python train.py --n_layer=21 --d_model=384 --n_head=18 --n_kv_head=18 --head_dim=32 --d_mlp=1536 --vocab_size=11375 --activation="squared_relu" --norm="rmsnorm" --norm_place="pre" --norm_eps=1e-06 --positions="rope" --rope_base=10000.0 --rope_fraction=0.5 --qk_norm=false --attn_scale=0.177 --bias="none" --tie_embeddings=false --parallel_block=false --extras=["capped logits"] --init="normal" --init_std_qkv=0.0277 --init_std_o=0.0 --init_std_up=0.0277 --init_std_down=0.0 --optimizer="muon_variant" --lr=0.00164 --lr_mult_o=4.0 --beta1=0.93 --lr_head=0.0048 --grad_clip=1.0 --warmup_steps=200 --schedule="wsd" --decay_fraction=0.832 --decay_shape="linear" --final_lr_fraction=0.0 --batch_tokens=65536 --seq_len=1024 --doc_mask=true --train_tokens=381800000 --steps=5826 --dataset="wikipedia_en"
Each number is 128 + 24 x the weight over its row's rms, rounded and kept within 0 to 255. Layers, rows and columns count from 0. Numbers have three digits each. The size before them is the row's rms in percent of the matrix's.

# layer 12 MLP up, 1536x384, rms 0.0607, rows 119-263, columns 96-191
097:126153113127165109138138133154126154110116140140129149112136132129145112148118162094128142139165177135085086141134116152046140106169171110125152087135102152161109158080153098097112101120138150086132118113161103100185140149179129135137137144163149117093141132105152156152119128124133159153
107:150181106102134138194104152155129120105108169109196124092131143105151071142119151086133135088162124110105063119128109125095120113129169097152124128119106121175130138144124115123122101131146136121147156095112149107120096131119121126126161090184119100125135131145105135169124114160123103097
097:146099121120138112159128095141129142101142143188150123129137118126091151146088160076102099158137128134138092121126117156100148101093104128094112103149109105110133106132142149137084164165104169166176126095171120150086114124136101118122136129130172108122144094139096102139149137112145146133
085:155109126144141134103142105127104091172109118161158108122182125124153121107107105126108127134107141125131161115073149122126161148136126114093105164174122090146161124134130140109124112147130152181130136115137149151110144102129165131161130112166119104151136107112108133090103138124109095070
109:178137148082091134108137082123155125126170160147122132121095117119128146096108143119140132096086083104091129111107105144125145132157147113126122158137120100136095116109095101135123124163137140135123139138148133178124098106167119148114129140125085140164170126106145117140105114169146165117
101:144144140117083129113099144169104136118114145138135145116112155186073171098120136133153169116139115136121115120087119144147138121106110184092135151171113124119145116120112163142120090099097135156118088101100115142094114126106132114130120138126152153100089150130157131111105124171143089142
110:148123144155135148141129155137141144150104108103091143197131160134141155160186144132105149176109149127125123096103110170121167136116122138138151148115095131136113133143150136130130146163104136103103087129108145107111178098134128161129160137090145134111118137166129102109174169138131143137
095:164099104179113129173123107124099115167109121157116110129119146144147097129111124141092172145051146100127133121094097107103084094100181112138169147132141120137177171176145141137123130136114094126101108133161159176152086121115100108130111106125127096148129151104155143139140133098089156128
096:124186111103177097150111140122112106103098154181126166074113140156112132151143098088139143136122145120131145118117111127116124148144136124169162147108125147140097144118110108140126130113163112152163147139162151111109117148118117044138184133147163104139108126150113129137139133121104162159
092:075121130129136102145179110136117157102130095172117132118076127087095109131167115144123138139120152132135126116159103060130102140142134107108132152120133140109149095134109146120124118121121118131109114145117118129139109142156093129116141106083095124111108146124142127117152127128123103101
097:168136131085142181118119040134106115105138123095163126137107115122113160126126138111161107125141138095116169133140111124115171111096137106137131145161094128107158092152108147157113090089108143131130146140082133166095124112141111113134165128114159083122126105120091149172123127168095123167
102:093111176143122137135136114118137148108141134149119130150127131113124074171171173127141173135126121102103117132118073152097130125128165141123161123154121099117105117175189155104161123166106137088096158135118131172112143175073147149164121124083149083109128151096113149108162158095157112103
093:127117123098103122160120102112099123094115132165082130152134126153123108136116104147127154115100132140143138132154151135129161166103096141140105162129146161198111114127148145133164127089085151119150131108099138126155121157128140126201118114122145131106109084112133134142123155127126147118
104:126166112122120112158118128122156115122118132134120101150097138152206121116105114088144147092122159081089124141136127135094125113123140101133121140116139148124097126124080172129097165128130143101116153085137146179139110057137130140127137115157118155170158126131139128128074133122137121132
095:104144153096159110174166176139134144140131115156117159154130131100101159124107114102102129081149133120111147104128135119144124081157163091148139143129172088153151134125121176148132160113097155111123142130093124125123124130172121125135093126102111082127112101145116147138142105104126080096
101:169163151141129159127124138115083135110137139085120154117130135149140127096167139150153096149099149123099073103138119132123135132103142138108150100110102103051130140068073132105104156125107083137136132083152140132092156105132109080137134144120135123104083103162120097107070116130127153107
105:165132140192136113151105200117082124172157134169162126155122136130118078124084156108156136171103141115133142125118139095169079175124136146151090103128111136089131128105108109095169119121153125127104132102125159099142116109100161152118124147140156093135132108102110117129134105110082096147
102:160116088142155129106122121127168095172111142065149112132114152157112164154154141105152138118127099078103091073149132111139095153094116140139088092145114108129134096119075120151115133127131132099117138143164118104134134139138147111122135110105115125099149147127111121119160104153098108118
100:152093138138122134134140154133142063114133151138154114114126111124108123089119138098090143158103129116115163117107115175121098093132145145113135128153184110094105135176110120104160124137129148137124117125132136115138132076081088143174110132117110165158169092163110151118203146123163121155
102:149133119143133172150162138126121142141144133121094104142096120121136095113127143129114134160150219106142141092184077128145099126128131113137147149131109111120124152144140111091099097140131155144132150139171159121087117129089133102164155172128122137107146166147137123135169107127142106141
100:140102124123095095143115136145145077143104131121100153121126137118093113113147100101101099109129123081142125105146104136144080115119139069096142160113128148147145144125139107118139113197065133152135109133165121128135140140127164124182168117122082141129142083150121163105086145140129106121
107:155179158118109129135154092126151142118097137133155102107137111134134146123132104118175145107115148146109085122150123142097106125111111178097113117187140128137138137082109125169126165101070170176101154107128094160131121170114100095155118122141137079134114122138119146126144103146133179133
105:146137122151166133138170122132164128152125139105134123117152163153136077100119115133146162125111155145116149127166119099156133143123108101151156130136176096139190108158122132108124081137183121122143091138134118135086143145107099163110133118165179157172131151133144119131132128134088150071
094:102118088106103145126141140133104155104139123113120112126105144126087149133081117099131138157123136100106133105118114140102140127143140128141110164104151083100124154100125158122112123135076141133127150059145092148127124161170100152166176121139139139147168159097133111140120108124136152106
104:131137146164164143119136152083158091113146091150165130152114150101139078124123113150134137140116109114167108110122094121100139151146090106132106137105114171118127154171144141124180131113119104121120103145136148129093156138147156114141108107098127144137085157072123115115135115128132182150
100:107128119180141168105123127154113093138084129130122153115108121094127142147109142164175160093147164103128105153156099161152117155095161140143107137127129107106210117104101132118095143139116116084122103122111096157150103143131095135120152139135171135100186125114142125113118150126133121117
096:169187096118184163123111110145108131110162098168125153118148167134161148138118134105095123119157155121151118129131115108108122112116118131103127111169119117134117137140153157113139173070110105162161110128104092160128118167096202131093182108118117130127101126112188149154120082146116120104
103:145177175086168127110131121099103156101108144116119173132153123161119153131122130132129165135093126131153170157162132143115142114119142122114127084156129156099130152102121156181140152147115107159159065144116126168066087115107092153103131136133126107099110134131132117121117101173150121102
108:085155139144143156140153104099119076133157120176156139153124178121192130116148115120135128117137143085138128169130109120122130074115141153112129117099106094123150186138143105145086155139076124128118095155096169127132117129066116153160120106159125160153129124087133138131120147143099130106
095:104137131104138115137105109120117098134081133088129119118152188132166108132131134127104114130144148091112162124109138146154139130121153154112170095117129093118106127111155143132191138095092068075144125124134118165126106160149142091150135114125132155100117133135127120126146090179096168105
103:131136175187168186152137115181157064139107115116132112121121102144113095120127122124119169134134144133126131125116103119106114109122109118128077143137120157137110144137094146147157097122122152118130170111104121125108128145124136131105163157127127129131111138110099127113117144131086106138
095:122142146141153128098124163135094075137142176127156136139148062136117133124116152102132091105124099123138112167116142142180097127146117158116142085143103165163134100132107141100170152103091113143144116126141153155144122127088125101120120156126171153113135117105137133094144150134088085140
106:165123113166138159154122139135132150101093143150095164124095119118135142157133134079082065122150156146116162138118127124126130145118149128147082089091098140108119095133175187130115151124123100109108132161133153112123097158141108122155081108158135145101145098152125155109126170122163089099
106:146077164130140159126123113141135120143105161165104135128106110118147080170150159158132156119115121121123125122118108130128135187146098088145107107129103067130166159126161137161132135139107168166072061148108132123082175145104134126099092153157149112121134161129142121166129115122112136103
102:157146140139114199129176090164156115132134150085147130084089163168154178131210095123167129094131160098137087153140147128160135147103129160177082139141109103093115152083118151134146113132152175168147108140120104100139142125119136111129088114131116137123127139101130104151111156111083097139
101:115167118163118127139157104169151093173104140147152160132142074105107142113095060125131145145143120157121131113127146106138128144123126145117106102134139147098104122124145144139139144158161137142115100109115096154120128134150134118130098134113117121124119152120132148100115107131123135111
090:124141130119109102142122117127153140080146166189118194172130150077133148104140134081115100123094145140136148152106135159106135113129164136132120136126136113100136155160120114097124137136147112178133082094167080122141144133091103155144117120112130129090123102158164119110133125133156126131
092:117096172123124187096131120118104102128153127151127121122144203104082086122112127138116150163158143162131125104160087120137135114115154153107126139140151114107162110118133133117126100110132122105135079149093114127117101125119094108154115090113105149092160156123082146136093113170119138147
102:139136137117134123159173139172120088172115092094124136136141106109159122115137115139162112136109093117118108096140124143100131183106135141146160170141145137096144109149152178146136127115095151150108122138129134141108096094140128149172096131129108166144147149122160124186134141093144145142
109:092148089164146097126164105184158104110138160123129123101141130141154151128128128142158155114118123106126087142145133105126123138087122153118155115098148132132118125091116125117105147133105103087162131113158129159123119116104097118160138113100129136128133103145125115135113157147170130108
104:143145136154130150126128093095155113089141129162126088107138182145096130118120107119133082123127092114151093128186165117124151101147131108113121158150106153101096129107132138078133153162141136071113138125122126160121102098176115113147180124160118163125138086126124092115112150116119109151
103:158142178129132129111106138156109119162078093114132153143108125094112101156159144165141113146127108114138104158131112117159133165161126119107129124131154159150094093124133126104127091124140091109137156147161122152077107145141131129124154150137160161126087135172147102104140116139102145109
108:106125134115157096095108120131118091135176085112135168156120158164134150116126093084102129139140133157081126111145109139114140077153114133160092139121119195124125113105143134113162099133110108148158131134147157109195121159187099157130142123135109142112095135147120139112097124149145125105
103:144108149140145142142102090148156134098080121168112133159128106093120127114156138134052109134116110103102121163159136146124145156128111136096130133163102143124114122134144136140130143132125189139154152123140179119091123172127093160134156155107159128125103125137130131098160125134142132095
099:124156126142114140116136140091121114072132112133101119118110132162089135154124123104145135143089150153070165137109137106120090105124136145142153143131142144119103116134094113113102137160138147117121114093128084150110138207116114131128130095111153118072103087094128155162123130090101119142
092:141106158153119124123090119140159126171130119156101120116135176134124083177149155139124149162146124128131151110124114161133148124141124149078111118132052088108119122159163114115128144100133131111144096133074098134155140123087126128110097116126091105089132152102108103104110135166152155131
097:155176098125143178065138110102145112144147118114155165141140135136138139119170132122154101068181114100122133136140136126126135122160166157148116082137114111121108136144113116154141125076134156140104121135118157075166124119139154149141157145075116162098112134148155124133131126114149147092
096:136127121132157159118141116089132128131146122127081133104077125128146137127191161127122143195106114119121141121083101126100116135138111150102157109154122117103147186117089154112139121172096085162117139104140117109110114121151100127147127152125125165142155118117137131035129159111127109145
110:107102132171112113142134114126099141122106135116150072142119140158168150098146133113162154138125117126126082135103057117137106081166170140076112116155109111137141139113133146122137120150076128105164112166179119139124167148154150091096129157128125149135150112105130085107136139075137114111
094:122121099152070127150158139124104105126120160095110142116127117157190128141124091103169079124145092159119108172102104158122134162190151174100164147089150151136140150099117159155086132129108137163081116144100134168123153153137137157128127149126151127145141154154141130107092138169115138150
106:159149113093139078103114126142088119141130099120121130131093112127140102148083160137131152155149110134152105073119143134132142142140124066150133109158157130081098146129133147143157130147135119138088109160111136110100126168178122164110121099142114138156098125141093144140175109166152128110
104:142155171167122149141140129084147117136134140127144142162111130170104114124122122139130127127139134088080099127125161110115099121141130173140156128109134180109082141149122110096125132136112146142079141138143117124125155137115105127130149146104154179172147121157110095105117124157109158159
103:106098096160099115159147102141125096115147125116140094156100133116176106116129109145177154134132110075175146107136145127137162132155093087134119112168127148117142137130161112137149119129135126116104151125103138133134118135146138141103117121115153108091147095102129174088134113146135149132
083:150140132183122118170136100127127122158096147131131149178107159149088161154114163135169133130129116163116116123124099128118110134131156162135115120113154129142172133123153104132139151118067100139168107092145119145137112144138156152123132145084105159151153143167113120137162146138113149068
104:130094155152167119069121141117117097130149168148123113123116123136153129108121132099124177074119100078126130144102115091119138178189138130117160140128129123092159060095096101088122160157146128146141096117138131108116151137161104159130143133105109140130120101135144163123117092137139127112
101:169132164119120132141128083117104114118106157144126127123108163171136142168077166147157123154122114174072174177162159093167133100113118109120121141186144159134136183129135152104127148108164081126097153120137121119130123089149106110119171140086131130113177126155130101148113112090147113120
091:135120155109136189157101091140134133109087166179077148143128144135156089166126144095117105092083155169110139116115126110097160153145180117125143111129130089123113117165081148110124156155101146153173117112127153131081122138151105123157110106090104125116101115117115096157127108119102113169
099:152173141128087130119090151092140090123129122153147133156165161122166143141088133175124183155146133183119153116117153117154123106124081124156144091142154144091134136124116115167118114118141167088149118111131144115183157136102141172130160156118160130118122162118138125098130137136103141133
104:129142128135106121127110124167123149160138144118154121134096092166144119133124106117095160116145143147109119127131115129108126121144154155116156107136138111156085167137124138115196129149120106048163128117164173187110172149146121136161133126064152116128135115136130085124136159127120150128
091:139117121111072129146139145128092093114157147134139115085163198138127137138145131178108177149126079116111101115140111143152108139150118087155144117094099085139115150154130120127141119113122108145122120094116103115142083135109114117160114106068142096118136152111107134106131091159144132147
105:147131152093143111128133123062098154103140141145147120115138152127113092151121141094129183158108148123117101081136136127125119092112061117091110109104152089085121165109091135059099091107113124156123123120159115138125114106138110174089127114133162156074116105119122102151132144094104140105
102:174114146149139145127115116096145114137118181112114145169063148152166117142105103131134107147111114120137130164145128107113127166087107177108118120139126115163145111112110122129178098094127160101146109158114109135124101096076137134137090123112139110164112123093133149157136177146141129089
080:102139133115158118164174126131082119139140096126137122165132122122111138120162100134138167149132149119132103136120143137118154122105089137167120130078150147116166148115103124129117094125108142153122140104130199109141148150143123161148097107143141117115097107094149124146092168121091146143
101:162181141070135176177106153135096149135090132114113111159087136150136156135131123138124081105136147112103100124122146159135132106103171119096114143166126155136150128100116101105145111131157106150099116086152157112085150134139128102178139121110125179106102120191141167100129137147120123113
092:154184109097092149153119117079136094085103127148144116085109150095116111154160083135135149109121069137094103111145114110095124157091125134125117122118146087139160136157112130100137111156085104113134119119136111162107168113141108103159112101162136097150119092100112173138132126120131156159
102:137144098135163117132141150133115134107087162145141099127123130134138168127105103140094129114162107114168154119091111159112112135130130109126117109130111144115147136146101113129091081148117126135160133118142117095131103132108131134151135096160161092135148109123121139130112086154131123139
108:141121093105125148192110096149090123131128173138130101156154145132126139112118175090090134122161137128116095106089113112141119123095122080133103133118137122155150147118121140146196144116123111119116128153121118125151132182176154130158105152140128078128171132082137136160107095120108060090
099:119170175104176110100118087094127094128136159133139145105147177135154143097175112123103086123120082161100145119130084131107147160160161128111114121072084147131117156133133087122167087119106108123134132104129121149113137163132124138121156056111121141152145115124148142093159146101127142166
105:141132092142155138116120152103139137126127068105138139139139115134125161135138171116113162126152142131106179130128143079080153089094151128114130130169135126153105143151091166115147164155160129147132109121148146126118150134161173137121113130110159135123120142103153126108114157135124150163
107:149148143147147120165117087096124097163164112156076084143090108148163141124134141131147162140134170163104142115094085146139122098099139108113161141113094113160171157125141128131133176163164082132155142158140130120125136135126129108159139156103140113088134103122126113145115125148103148146
091:129126146109203139189162136143135167070104135129154140103106139110118145096132115138138135175090105155150112118146131096059098104133110123105128122120135151089134140146120076164144119139144143161113114115129091124167091160156132170129120160153109128162146111124158161135147091134091120142
101:117139141120146134066127170141122127154124160135107096121093176117127178114155113144116142135103153110157142148115157136088159143140153088123149151144138159116120109069163137113107116148120170067121128088133166120151109149108109130123107096133133129111107125136098108106111095135101123120
096:155131140085121130098128188127114138143133122133131129143141109097088147115119175119117130111137117164112117120144103158142100104148165149138134127105153093153087122099111163092122137109111138079126155116110139158138135108087082120131131130123146138135168123148148119140122093123127150108
095:182134129138123105150126167146133127117126168090110135126129118169122117164110103132138114138155135119135138160108137105146131108127113138087114173167157175122109120145099096120122159125120141143141105116135130162067112096156104102134113126174092120113080096110073130118116112139074167095
106:129123140116103180172205177132124162129101150112142153112166116137151108140151150124150149159173111090131138129119089099142141113154116142105126119106118103155136098134137152163132146136145126130097155148147125146121171083108169146145139126128146110137143144120115143126090085119142131141
104:110128126151158098129170142129057128147139124171134129088105144157106167119129125132103132136067125127136106133122097157100104130123128108149160129171076137103089150098089108141172164148099115127148110114105122145138115114096149107169112158131167114167152123181070132117141121089078127115
100:122133112098142141157146076127103090130114177156166142131173128163128142151101113143137147121111094116119121114145145133081133117115130119142133172113127165125132118084136124148141137142125121157148120127083157101114118104156122109142116107190142070112116140121054167104102136135131102113
100:125129097151167112158086142114135141117111128114147149115111146133137154109134127108159119133108138148126153114142106096122124155119148159166112139112103111146109096101149094132133102151154121132138113095153165142138142105149098160146107091116150147142108115133190107116068110129107113105
098:123134103119119134150179156133112147128177167072169118136096123094127137108134145146082113141139114162126125115144116088118088151149158126151129127171158072127122098174113113134126158113138140105167106136130152100122134113133132173119084114104120121125134129115135098140106154127116165107
100:170111098175138099121094106127120121105165137120132161159131107101115114138109092117159166138147161113095126104140096108122127154163134147109142159166117101142147101126137119131141124110102129139169104120125147107134098148109141149165134136077129145173147121116124123131134094126125148119
101:113123127117146128125138086089159120107141146172157139142119124106121109104152119106154107148095114111103120114128101039141079134150105117132073104114108127112100108134051120093139121156152139135131112098119150141133170115104119135157124118109157112102179132151121139107079117109116135115
094:114145100121138108119140142128157131153093152085141111144107137103099145160138158109136120168109138113132103075133100133125120149140068127133137168140103107148136157161136106115116147137128146102128109089121125159089119144157131114148131156134107096108157097084124128173095086133113119150
096:102140164113084170118150150152153125112111080137098133162139139172103128114127134147143105125167123123159133136160092101160110148117119103165057171076148133141145090129114106123136095127117101113097115115119129117143122124125114163107109106077144141101125176111071116117161135137133145068
099:161176138129137122142091098148085121167138161140110121124166197083177127119153132165132135131201160143128129139177117116147141148169113152132139131092122134151137147093160182120120117150121133119165128107076126154142122130140146133124124103116159148151136151100129131086104144133103114118
090:118134143129139145104157131131138143120120144141137160156190094143142137160122122141131153164138101135089129139085118079129158142095097156113155153086107151139093177148136093127163146143118122166162176131120160108086124161160144160130098104124136152104123141100122103116126157113143137101
099:129157087156118125123087119102157115160120099103133102134123141142137149071115083105177128120081111112139070138115120157124139178091087175139119137089133122113127130107098102165143147127137138133110189085134172122158128117154112098117117107130088117067149158141147151161152133172162124111
100:094116123155119131176171108065148080082102158126084107139136122134133146124137105146149145095120101102143093113093137116108136134108111099121117120153086146109122124114084147121182087116092135111097131111128109129126090140138114123169138078090128155133142118137119099149119099140122141110
093:111126113144083151108147113120138116089157124126130144136109112110125109170152132134108103130144146118110132126139127111187153098092151154084129126159106125093123100072137109112121101158096126179104115110124117161094118121165121111158168135111125082111119111112145134132091132137128093096
095:115155124146111143162104117116122142130136110151117144104116121133100146137101133115118126210168150123089105069146121097149169100149088111150119106135215109130174154108104101099121180106102123128102130106141122160115104106122126136146127116106120111110117076133116107112078165129130136153
101:117140157157142146114100109087124106187129098118083111092125109110157097096082117092123088135150088125134116108124114141111120137140105128121122113106100125144100136142153126156125155129168155126103115117133133184141123122138132162125121143105190131136106106127135098144106104152142153138
095:112123114124120121170116116130110081138142152096115121110126117134132097106150141144126111114122128132092103117158127129113152144143095118076152139159119102111128077113114098133068137098116106089149129117122130119157110082159118089157144088105125137149113149099116122132078082150122113098
104:146163127114137104143131104141178103120133111098168112128142109127131120148132134120092097131127142140112140135117153140104137138139130143126094115100113141148117117110114112128129098099053132107100117126157118106122117129183090127148140091123157132117100110151144134104167106146149101114
102:132104085139109130152103164155154067088148094170086086148117096108089177189128117103149124115143129149118167128136163113119110131107139141115104090091117118107102149133131098103088127150121117102134141129113133144107113110085127089121105093155103144110117166151111154098105131158098097161
103:171123131174112157134143138098164116124148118157137125098141115124131124128159150145102127108118117109132137118099165095133137163120137127079105130115127116089095101068152168120140179131114107109158180115153144176109140145101125143113147116092115140123129103105148154151155114119107155116
104:131109162138139156140095117132161104112162156161131111140088185102150145139139117118148118131112108096135115090109127188100138129102130157126131172156086089098131114125102132125153121077167149168155109122119181150107129102134123136152142131150117134101106110128135117125148120105131134123
101:135137137092134123123135073121094155112185147126127135143169171113112082087130105132083169106110133132140108123135163136113156181135149121109110137125128135125104114158113148117135151106134132154079070153128140141127103108125165095114104124141119104156120124148132155083135156151100118115
104:127123111137124166111117109100135094067141108138134107151109151158141101142115123125136126136122121114126140162122122142131172139116174106138074127145145146129155118116111112080128105156109165157100116105152141133121128115122180128124069135119107089135138149168113198108110129127126139140
102:136130123136131102136146066127120168192094133136116093120150133135116138112125122128161100157109120086082094149079106095154108150131146114116136137154149108113134090116155103099188115120137088056090135136104152101115127113101137117087160109123110098117151107099145106091114129151140139167
106:120110090126132136117136112139143149147129126091147113136115098121126145133114120094136141095113148109162124064129109086110142135122164096126108089149158136129154125128164109137136133074114134124138112121133175135111111157119169138144114082116151170166157093142141119126099128082113152111
092:136123113134152161113136103133126101128170160153116139155140165139142124122149156153111138120138096088159114143098118211164132111132106138090159130058096094132108143125148102118118194130159147147126129107096166155108135115118160149108116133131138148140128125079108109145150135111125161113
105:110122120119128089157113124124128144116118133115147144184121105108129166111141130067134129129110140111127109104095140121152163133110106122124129088127124143087118150131158173153134099169079114150149062144152110110105094081074146129128070138177149114118149114122105127156123110116133125149
106:104110127143153112156113139143156108096116148163091158142124076127091168092113117102162107091088113150122110117135150111143097122119166114161110124149169150171140147142089119121122137145082155161133173139143103160096109097100155127156124172195142169109098105130137118116140122102134105079
105:141132133136127179098141105130116125128166125139104154148109144121111188142154114108146134141103139149155122137094098080137135118145143144120120115122137129132137119143104167145148132145104092164135103062120135171115101112094129150163129141138171074138134117118148122113119130178156138117
105:143124118112113097146180129101141158125124096149128103164136160113139140145171124135139102148165087148155158156129117128128127128147146102137161070162146102121118104142171154109131111120095117100119096145112132133098141139117156139150144113097171090161154121112134120109121139158121105110
095:134133135149161155136161092123105092117094157169127156160142105139105110122144123101142126141172113152144092161127125097110108132094149142111098137114140111119166152113073144126054090134118129171136175125115160101100130122133115136140093135121115112125126144122140139111117114104141134106
095:104101147129077127155149155126148142144141140131133121150127128148152100141143106112132147172112096113118146129151122161141122119110124140127115080118152109144140136119160104115117142125131126178138126158096138145130125153103096102118084112099127118109156150138123107102104126104105095148
104:143150163105116135107129130094115131119159105142133150106177125105112142125154100117171155097150095146112117119139089131123122137129111134118154144114102109137132135119147144081111102109069108071146092080109145112099132136112080106114100135148178146099130103119121124149109102164115122147
103:151115132118121149130123165147107079116126111126136126101120123095121135144127178143083148116132107133078125127075142123148158122153128136091129094159096146131159093137094080092088181124137127155087107076130138091145116092116148122107142131168130086108168124137162126143127144130119108104
099:187165107097109103110150135144149131087134090155117125115116113110072120163146091161143103145118108140129119170140123169108139148161114108115074120138113167102109122074145078168113084121123110135073129122107126136127156157137096117071099109098137130126108087132142142107132148155104091133
100:111171120131171137130125138106111116128105104104198175154127127114138163105105117143115124118115124164102135127162118147154115155137110125115174138099088154139141086077141087129147157132106139111148121096160106125118149154127108097105110138110092132119105077141122142073108090146122148105
099:113119116154146099130138152116145162080171147146119103147098137108135156150123133171098144159158153091141125123112108104162094195135135140097104110151176107081114110099146134125110102164138093074094111112138093102153135184139135146156098123107156164121136123059152150107124122148115139135
098:110124120127130119156151112133115100136110122128142119127125142141098061160115116121124119121139107119087115129058112088095143132124086123144112131094152142173152140126182135134164155133112108145159164126137093164111147142094152157118125082153139100133133151153129130086133104092105140116
095:133132094136154161115138156129104110143103128118117136150077127094109130109123154130147115125108138099153103105157143129119163118170147086119080127123160181132151123145132130114127181123107132088115069087122138099113096161130072121121159088162130171132142171169156127141083136136129119125
092:126157126141109119144129144153163098099120148135112125086158138107153153144167132116155142135136179121138119118137114132121148092122112111123123143133117115134139111094114122154103188121195111152113100105144138080104124128109110125126152151092133156131142139157098126116164123111082184119
085:129136127128115122133110124138128128121134099153141093140126157139185137134157117100128147105118123129163118088137096095140126191136090134119124114088147119134144162128127147146107151116155154152128123121116125168127125156129089139143144123144148110122141134119172109145145111107154167118
095:155150128148101120139149157134086105126118164149143113166111178120133150148142149109122140122099105177167124119107140135126119125103133143127103126127156119165090079134145132120086138119150096140112140083169163140144185100140152153123131091160185112091143135163115140137173127119145132100
105:142125132099116118137125131137111125157125100158147120175129141091135157165155127144161111116065137128133149092102134118139163131153145102106119112063115090109125114186100132088111143084107137159137128143132167160108116142098079120105150149092138131132131114108073116169149143124106136114
087:129102053105142180095136112156119135076148135153072106130118110096114077141129133122151147119141129142151135142077135136121114104151097130084105104116106074062148161142146115085113133120165105131108114156134128139151107150137105105106100098115121139105164115153079148152115149113124145142
100:107114105111127145147136124108126131106158144091128186135132115102123132113121149119107131142082128095137111130109150133088152125159112122130152141152129158162163150133137168119136075103165143142103120107086141138115138132147108135150117092085120114134146109168130136097140160118124139140
111:147098133137159175100155135159152109157170167130180156102100165090175116087088151129101140103129156163135077124135138160135104173113109127104129134095130188170148143136124146154130139125182138141113122136117096113146095099139109117131109150142159112148115160110160133131098138148146119139
091:152128147146075124055132102110126130144118124104122131157148150103131141164121127158142120139138110113102124095162152140143138135167140089156131128139140100159130143139121094159099126119162131173180101174161103139097125165124141122151139111106116177143119104127159159128181123113117117094
103:132117122152149145140171100154134088140195148151118100132123127150117135154167111153105114167148170191121118120141114130131118108120094130125115177123146132114174137104132144144153104174131127124086137174125102107160121145151128094137164121091141102119146118162190134097119102134145116110
102:139132108159127094115157091070155142119108128158104143148095101101154118173115091117107092118131122119136118122147143131119121103121153122123081133142165145139142163060130133157140084141155165135106103135109110121089157124158120096157113139149108120066117148129105174125136103154129114141
101:135145101091119109142158158144106116131121160101110109110145154130112150121100166141130161112133138114141097110155111149132145179114139121121124122126112116136095118101069123142113117129092133143097101100172118103132105169104124127099091139144152127140156126136117114080180109099133137173
103:175155139146115156132127113115156116135134116092170108153114148105102103105070121109136112111127128090169085134124153161135114121088105130087134135118119149113124127136135170100143177134082114155131103152126085122120159106088128159086142119118129110125141142163150168138134166107118133131
098:115110152124122164128138140107134117167155159190157155135116136149104117140132155092146130158148092109096120171101168127103153155109136143136160179148099174137158135175160148106123158137095107111144116078118074132136104133111129126131123116076134116108122098103156122119109135114101121144
095:123161140147145123176108155060141142138159124125118152119126152140152156152154145141120134114131147139094169120088106081123123144061142105093135159170140096162109141134144150134136130157163130153142159141141158128173132129117150142129119149115156142117162155074093121158135093158139165124
077:158166103116166157108148133166132119118183117160129105108142124135167138114160149139122110113130124098109121153155132165145144088133073122139136149155131093142126121149128089168140143150117127107087106109119137132113111108115134125137098130136141142141148113164137091111082159155132128120
099:149098108123119108192132165132124121090131162127132101147169153119151118155108172158127131113127120118143130149157109135109158071102133095102094119168105120124115111149132131132130140128143119083176167104122162140089120163113141146094159120110141142144133102136126112131142136142099115094
099:122165146124024160150105131180134095132111114136098164150111163112139130141116140119102096138132140148129173122167129141090090079151127142125101174127104137135124111144099087104112156164169118134140105167110145112085101165118111128116138145108109123137157155130094118111102075082148114116
093:119158088102119120152124090110160152168095139145118166149131152134135140113137144130122172132132102144149159118120136139111171090153130125141094173142139083090191139145139141126108142149088125120115108132096142139110158110138071146127110164102064120095112119103147151111075091125091080144
097:135116170114153139111125073100127098100158147098125154164107139168157121095106107098131161166132101093154112114129137141162123170165137134089150078155121155128123102121110110159132146170136154169157143130142138137118075128100134148109091140106144139141077105151119172111083086086167115157
094:148122120155121146140168109145127121104136119132137097142153173137133116095108186134131158145148117133100108184128116151110101099126143119137150173137138173160160104131128165130147119127105134156100100129129126111101150167138131106118152154112134118158119098113116109085191128126141132101
101:164149099160129138093129108127141134148134113117157107152128105173095099136129136091165131097122088115093102143134116083131106122098127106096124153139092144114111117117126141104122193130100071126140170133142126116141156157128147117115118085125186126134106117086124117168149094146113118128
089:158158089135119123157120135113139134142105129136164140152168106128148130105142157135137160101086126172123107139115111150073110109153124166135143132114134150131143130137153067118172102156133122136098117100176121113148142115109121150111092192134109133154129128081138129095115173113095113129
103:147124148169126119133111085082139144102122061151145178139141117090145116120123151136130131072123138138125129149145115118130123094107149112125148131172117161100143136134086111092135138111109110176135151113101130118164095125096149164104139141136145141144130086138160141137119134163110129084
094:123151139136132126107133139091140132121068114133110127147128147131128136106127114139108160170154074119170104139128107109145125136106146118148127137168167158131097110152144120087159119156127108109136161106097130138160171140096104091112130140057151116143157207110123102146109142101134097101
099:104125155153107077155153095087172099172171118130147152147090092117124118152132154121120120147110144089087120062149116128120155145100096196113141166147096106077122114099141166113143132169141140126134139092203130136130129126141140086118122127110123117096132104145120125158110095140097155114
081:130161107126108130151121121138163122138062128134129105097126142090154168156180123082140106100165171136127155122121121117108130119107106202125130128098121145093129148116116132144171134112140118127163141151112139150173150087148147090135151116097148129107166148155132099127091144160125121132
084:174134118160120148119083111103118125138102089169164119106125099130141134132097107165132100104161185126130109157148147124119151160122117145085096122126158114093162152124129104100183158140094154099115119133120182134089124084124113123149122104143114103083128088140084149113130133151115119094
094:135118125152137089145145141160128138164107117153102096158139157122128086135076144145106130119117134099118139118150118128112106117144117157160126142164114148123148115148114114136164136147141153154097118081138146101103112135092171127114166121123139135131129086158103140163084098115148080117
100:131109158095134098148141158125165127121143106176144172128091126104189139097141107083103092121150120119108101144148101129127183121139135145120108151137113107163099108137135122193092179088125147133092130145117150144140150113153136132146164126107101134133129115112154124108110090124132140141
097:113129127088132121147122121157144117137126082099125138124124167180177137117087153122137126079138087133104132114104110153126111125115126134144096160150137096163127137117141147107148150113136127151132123116133153143083156121118081151114140093123102105129155143132144111122119143125106130112
099:130154161128107097112161094097134092076167154114153130109131119104149135115110147091091123128136099111149129125110124131083163140108131149141091148140138091159108130147117125126077157143141078117075149128122150090175116157107112119143120126133093126117111123133129150096131091084117107118
102:149155117136144155125167111124122134155135116128108142136110084162118081147088138141125118156133126151135116130156080128103132122148149129090127096157123169146133103131115123135110132139095130164145129084114157124081134094110142129126141126110099102143142135126146127103091108122125133125